Part of a small language model's weights.
Size: 13 layers, vocabulary 30233, 26M parameters.
Architecture: RMSNorm before each block, rotary positions, no biases in attention or MLP, untied embeddings.
Training: 430M tokens, 3365 steps.
Each number is 128 + 32 x the weight over its row's rms, rounded and kept within 0 to 255. Layers, rows and columns count from 0. Numbers have three digits each. The size before them is the row's rms in percent of the matrix's.

# layer 3 MLP gate, 704x256, rms 0.0374, rows 26-76, columns 0-127
084:133133146101148121082200139113067094071159096123150150074113077084141084112149154159130099135092094100168167090123108141161110146015163169054134183129103155150123099094110137101096124098149149116145165118137181137094138184117072109073168163172151111122149161119105159162098138165134132079073143075164114153146135151182105084110098131154097166116168176106160154124147119125181160128117
123:075151105106115163162111145150098150159130086137119098095082084162223110133152107149127161119122148123115088105121107113104117107171115120148134079132111101065093160156154126065205164058141101153070110103216165134126110126135116091187181138136163100142075163119070158120088175137190117146121129142170125115163130119105160140127187124138097155156138111116081077104155150061141149167106
088:152143095148170147092195148131098143088108141166118155200086130141131141101145123171138168109131121170150111166155173128094080138114136120119064174112153125124075125122111082173115068142100137157184062132138132137104072100110050125091095157156102202080135124202140149173203141130199136044093164131146125110107073134159113115090126128126121100131120139128128180111166136171088077140128
112:117158078168113198100111079129090078074087183138082165220121155162084140139144125092127196150155166107122173081157142171178113095112113134105084123116150160182153127065092129179110112162136140108144125153094174133108160125112122119137143084125083146165165096110145091138130062115139143117139163080132130146166165088134107150130080124103159147148156096108160206179136117169144172129127
089:131120082129119180182128106065151184162102138154148034166143137098136096134123123091161090103109097117134148104111116114121108075182124149125111155097167121056082108148109125123137179143122142166154147161136079134074129108172113043119063191149167114109107156034097106084137123103131123088105140076100132111166091124099131124138137114145131093125134121111108122103110130174111123125112
088:104190152162131143139173189164113077103153147162143134094135128076140159148096130105087150151145208076124141148089078172080106153108129082140089089089157157100104168129114161154145107101157063102182087146203102159178106130136166095134110120174081135134133116102136140128068152108094103123112155133113153151128133107132111149155099092150085137162078092116129138125147063143160085115141
102:151094140061142118147070096143099148117114153121160111104067073116160127176106105173163146191137163096096130151082157135130125099115231163136126128138090137121188087106163176116137152102114156117127119115140168146131074175114120135119177045146069141092123142109024113195115138136115094074103076154198139125101112185118167158131137163099116102140072089137103131108092123112210107122102
087:146135191167129153077067159136120079133098139143183151078108103117113152193156116134098095063166116125173175149073119115145129109139126193109159144142114158151202121156148141126123101091127111127114152103116173132130168075136115109160143167178169133113143149161140107145155172064116106087113114109123167140164165045092166104175132166153151102082125185152100090128152132123143180118127
104:179148167153064140126101173122168139084173088192162064121170085114111117178156129075154107113103125120104097160164116111137140168102146119150142130112196164122098063140139133151130070079132156119133118103083084086120101106114106144130117100183162160187109141099165087179099035111069117159153126106059130163134145089147136131087080169123110183121152134117138101169079080140131097156152
087:140165160101166128096127255166145092136108171121100131094109179101138131136088148134124090085124104144139084127148141162113103137123125152138166170106124140137159124120129125125109127145140151159070140132053114092099169115176119112129176069093149108134115141140161085089178085161094134106102189117136140152136213072139069143137082122094111159086112108144100197122072132120108139158160
090:082096084075121092120095116167151205131133036104152078106168060130150128155190159092197129093112157113134129106093054141101152060162180181151101101156139150121159093122097146121160126131152081145133178119139147097161091101152145076105171110051097107178130163184085112145160168169139126108142126127131096143106180118147149142109153162166129172138162174115117079066161161089159161155106
104:144198148137085115131135114162157144108145101094128133123112145105147131125179155095118118125148117166179093107117132114153135128093139126129197151178136105115127052098166161162133071118176118122154147133078090056113084166125107107141197092075130169109119123143161100150134139117119067162145121062148104134198071108200112135106089124107121130135113124143097147124108091133163178149174
116:082127091063165138113122073131116153191130088105141129167159106160158105075165163131155173113121141124128080202116093147141155064130129142171106125128107136083129115154153069080133158074144120125144131118194132189131116121128144075150130164147125118108109128087065154123128157153211133138133150158175121090130130145075149132095123127106106157154122091112103092127180124076121119110051
093:103166155162139177194156148168116202143170100123125175147155064141132100156078126139142135124174114135130132096141088158083093105182134153182138087057099126096088092143099082094165128067194062171164131112121084165126085144122112061125143115148179098090144154172067135143117163153168128138066165169204102129187099090147153111057151138164094142117122111089159094095167131085177145154093
087:129144141209097179104123106123207156106099084162175082109112105108140124137142150127171111067093103092121120135099106124190125066145118148100169097190126099158099114120145083140090110115126110179129102107055144056102114119164122087154140128107075162130110150116123101136171183098082129114161109183129124210127091071122134122233102087075158149055102137156159151117105086194063142133135
110:097125099168143136141117061159130097128121090140136149176087175198120154067138187102116182157113123100133132112158143135168133101075095148086058190125120185184150145102115072127127094076103108079156129146136143125116102092134082106075123152107160109147175163139164134111053115152117134143120124119207079120177109161125088119101112212088118087102118156147166148095125147157133140095170
099:120182123096128146182144099141161177161115096181098089093139157102151101113110137172150152118099129132149087109150061113100145088185102123187153173149099084117118086140099114111130148080163112143110148133139140148147145114149127066144138134163172150133137168124090152168075125102087104123124184041127126133180151106165154120078150172145148140102155186120091086091132142071158164141089
099:161153156147138047122127159178140115140107115091104143146078118174109132097164105097154138123106142116137088103130116157091168118090124126111145141143172109128128093116183118161118146142119178172083152115148157150144078065135178188154094130114055045169137110131151112119121174094156085111144170116118131101115108114119158144150058177095117099082168197122141130110135071151099159124184
102:116127126191132092136129078142090087115188171165121193132150179172069144135155127106122119127089111181084082197134091140093149171103127083161111123119122115115100128141099112121105067101152152108131168164144119133136095109160167158113173135126166131087190120181140166176175130130078109089098174146167098142089117133169165160093163107155096116137147167105102082083174198130120163092162
083:058152154155121125181159100114127122144156134153162117155130119118122111133161104091170110158040157115128149165153201144146219142098111133085083117172162146138099107084124104157155149179139098148124143159137142126140122148126125182094165095111107064120129091087155116168156125169041060063137136131134079128105098051097103117161054123130108096102067161099120059118113116139161111120204
098:071112100163102122116125128101137170143138102143165164138118138129133157092180167115159144095126148140115126111183094105119111117116139202202139123170133177180182117153054125129131109122112123160118107081120174109139119124140088086129070140108167108155161134145131143163125170112164100116075092074119117107124123161156128110147108142083123102125137167172169066117046156130121154141147
102:150182150123139105116125155152200173168125148152070145141130121075160084121143134086094095159085124188140170144135195054117143181172125116128137174093116106126128097104072097131139132107128150112137118176069051151132116156083163127124149078110119153130113092108147132078114089155145153157069127153163148135127108118177140152121206088125148078141152106104134158100105144088106085105084
095:144059123222140114119154139126146106185121164098136137127117141089117156125132085114132124112123114196161097096174187129157169163150179055124181128133117210147135117107166125189114114168096131133133202139088132091098123080133160136112095166065108162180133068070141118149113092133148204095118154156160134126147153120116105156089146096100138130118085093079135134100115120166113094119160
119:151152105143098110114109155154161099103122179083123138141160148139099102184145138102140089090157074154096113106167115134146172178095088139134146195066100129157088100148154134167129120102132098080125127107090106083048137143134109155127154163096179121173112140099155139132070110143094072138112136093120139174144142080093111157118069148078116142121148192152153177084080057167121135154170
109:125127093148169160146106137187143114097095129154148082162161102193094145099161091132157105082116140128097152074117090138093097160054120149162105162110090162132125140149154113138159101125163094199137152095124127126137085153184126137148073107141180164132161145097153138101152152086160132086130125136178050153172210131149076069148091180150115180081132192152160143171149155106110147132195
118:176129121150149130156118138106109086084136154151175147077133101155104134140145137172086097094122127104148169095066154171137153096114102136109128133067157126184161170112114132201111137104105163091156212150117146131107084089147115121104124121130144099116150121100152113173173129048063144113135203100138138119137140153120086140128109151098145134079088112203072129076146117139131164116099
098:142140199145100157159140079131118150130132118161134092111197112149136078109118127129119127056202086140089141105147209121093127136093097101121139190157118129137134105125062146122102134134120166110075093088122128088130142079105098096046127143142200098108179199122162150133134132176101100109118091157115114101159079088148151115109145168078149133177163185131148111110165129151112136100160
105:066163157115109155126087110155061123095131098145131124076125173110201166127106079123159133117107074110160084173083124084160134099145095125181112124111098147142154086127088065089199122099161169152105110111184108121133099087111120113177154161162114149160097181079095135100150080073100074136152160122149143080175140101090177123126146128127128065132084128128097147089162173095138179144113
107:084105105104081105121095072079143131146088098120090133125177090142131144137192187117131090078068125115187137140104107136143114082118083210111083176115168112157118123148120113134087132113158108120124156121133143117080147139110085108118132182095164145189176106192154173117149107089106136098086068107137114147106185125185089046128104162144097158085108117188178091142120124150125088180165
114:137168114077136159126131122117093072117105134133087100174173173133130121135109107120122127098126115117136208163167186117178133108120070089114094203195135110159118167117109170132125107135121114115106097139130117178087164117140096197117142149198109142134124102133126152126165104132119146112109152128107140151079118144054138143173070137092126144158132155180144165156151105141153091079110
096:134177055157115154195127143128140176141116117119111143111159127154176101122130177138177154084178117158185117102099089174111119138155152156170118128121125124146088073120111114123161145077123126151099097127147147095116107148102147091092181162132165146112104171135108141163167090132189107102156122161114117124107047148111181128102234140107094121133114107123032111124118171125146188179095
095:138134094146075129125117143189136154132169090159146155139126172165101156069080156153156161137173069076123149125162136144127103073126114180091190174165156098130172106119049094174109137135188111165107082098126135114151164082139103126115183106119160094175151141117182079091136149082087111147112142068163121117167085093188094130090099120133164147130097206195174179100170130130113208174177
111:118141098109108143128128153158096106135105158122102130153095102114111126096155136155085113090098087148092133072143100117129133137130086125153187143121190172104108073129149113126191123127131133112144210128098112129118138084200122095109226096104155164110162109070148064156071124074174100121150164115133066128124106095108094048131131126092063160097079127172110145145089110159106084143142
128:148134127149107109128118139128118138165141130131121134189143095160191128101153167104159121152170143101159157087111087171171110129095126095151150110102181094075167125163192099137131122084162104153073139088201162175077097089100146069150078095096114112142035199102064148100151153106106113119185146113162129100138114122146140169102116082093088117151108111092069091095111111058179120142103
088:077107135193110110165116051091170172149081162151087125108120142114082101144129169072098127128102119180166130099112108062104092137162133163163090160161103144119122085093116124124130096148072087159082140130129151150160136157094110140154179148167145153158159136146119126098168120139160113129110163126125153113097123135157091134103132137101109113054137136186146101121139134156136160201127
106:151179101164164129165184178128117103167157095139107129158143102129102097162160152182115085155090109146162097175112123168116165107138112210159145069101173148132118079112110115166200075103159151144157136135116110124148125130121130125153106099157127139154150098195131147067129134110141073141094094035147122173154164086102048122116151106099161138096093138137102139112148099138082136164143
107:133172170150111073150129136118143137114156098103085170170119122102113105166208110143107141124171139082052121153137110146089183129081132126128143124122102120122148119145113129100136150098137101125127176101082202150052103149186062111141119212094123143148158134159126146119140118084105105137113136119161124132178146092141156086117108087123153188130120066168144125148086095115152143100108
086:173174162137135186131159157112113192088169146109119172108103097096169114094158092124150107151017083071115086154092087137174093096123129093128140158112093117079106113169110107113100121078084096136203182144138071099094102175142126164141133131148131152141103175146112108196115176111167151109114136138181131105169158155116118181134127087076095105116115184142111102136162112141130101137146
104:109107096131167140082162121118180141085135146124128125130131109157136121094127084094083126095123121139150109129091112109126135075132118130125104179118117182142072096099132133171148149149102090169173152092136166069028154184103106170123127174121176152184145086155158179123148120118133146182133158109091118100173096098128110087158135183112103122083133184112153115100073082136106195181149
097:172091136116124168094135093170172112125150126089203070169144187087120154174133112084135166130113169144181172170141122153099097152157080145172110155110119073200112066124067092110117115132112139172146119117119137161061109096150096124165083109149089126160151102164124124138186130113133117086120160134155133125060212158138110120110114157158166111105122158144171190161174151138156177161126
094:140126060056109202156133065145147133154115206127069131133169134122144089115166140120073082135136128159143123167076156117115209161090146112137050190195186157121035092105123128152146117142149145081115145109143123122092147137159120092112114120094143123176128090152155095115121160124154131147120042043108120170144115114116140089134121148091143106133168160141142160115121106203172119102134
096:122163131148123142109155185163088157181120117135051137123164114086194145177192139135108081131172162114141135122152125081117227135142144190126110146102089123115083108120152167153146133141151172119087176096155105168148132124147101084135107152116139132133102162133117105125133154138138106135152132117078076162109139073126154143094183133064176098114168132093157131104083081133184135116123
117:160142099158076138135079080220142161161110157134162113120075116145144146174055119100136129094166092146185117114080152118161139184167074166076097149146158084143099093145160079171146179133110154114168143056111103081082154082186109109199200100113112129186109136064115094102099121124132120082163179137113149088141116050195080148184130143158186108155108147149078113118121120125117114167119
102:105176099198070155156118161139147169111128150115142103161132151102088159136184114141141107108106088147149134130181136148157138112131142117121135195123111074152083157092121149129126107205172144138152113160081131057154128065152111137161122131121097183126133147107188139093115146149149172155158146115070125171120097110139135102150121172152131153129137152175175160150036091157078157087136
098:160111135170163144145132090131164074185122163131129119117115137123084090088137140135126084140144146206106161157159109100127184162104157149111107200131138102169136127081100145153128114146084173125156134198104096112137115142102135146112130115167175161156136126119130122073183074107086153065101108128113138112092185089157130145147084140133176119152137129132143132183154102174107080177127
110:186138150132158151110117100128083075158146153063144114093114121109140095133188097198127081054104104167105152164108101120091121150145143107144104132124128117133131212134121120096151118131094167128161146081113111095165154038151139105147115157125086090126152169097124134189181169081120148115075151185088120170089146158136212159170137138165143134121116140122122138110147185159126139092123
091:124096113112165154097130137159129125141135147088096184159141143116099187084170160123107143173088163173113174107140135136163125097131126161089131180169153164170148167095084159173097114163101136099123132201088145121106161147139113151103104118117102135155172061098158151147087097095172134088122075151090170115165139205094079046175075125120150186140133142144165191143062142119101081096156
083:157117130100153110053122092103128110152078161082138121139161125138143156177149110135101172080162129141140180120136157107148093128160141164071147186111144102144140130139131109128107169203130165151158038131123095143114229101094114182130111211180127148112152175165117132135135118122109144061113102078054158134083151142049105158199103109125134074139152121122110134151105130140090105135141
103:137096095097142140192106149138137155145087102149147102136098143113154128096118148033143147172109135106172172120161185119132110097090102107125142210098162095168106098123122083124138118147155138116175124135091083140185130092200076131163077113156160177176134092145132074034113177065126105092153095093161102147143178087099125124132109158145102162019155130119153146093128127140140109161146
098:103156114095122172123139137120133102091146136125174148098109133120133113154161150084118167086052176082150151134124112164152138094051151126112069215106152143116096171120146118153127159184122117133118138131124079116103132193134122175155121139111054157133124112109151125069141125152141111147100084167171200115130148110103124128117093143089128140118121192110123115157155152147126190108102
112:151172187187065159126179166133099114176136118108137115128115142154102124172090123144144147156059143097188126099084120107167070126113083166125053156049119156170196118137102158153182087088142213105087160101105095133161101107170168136161140110127163103062112143060162129155137160110094056148059143155098138077105143138086097141089107134104163100151100103161081166097158109128142158141182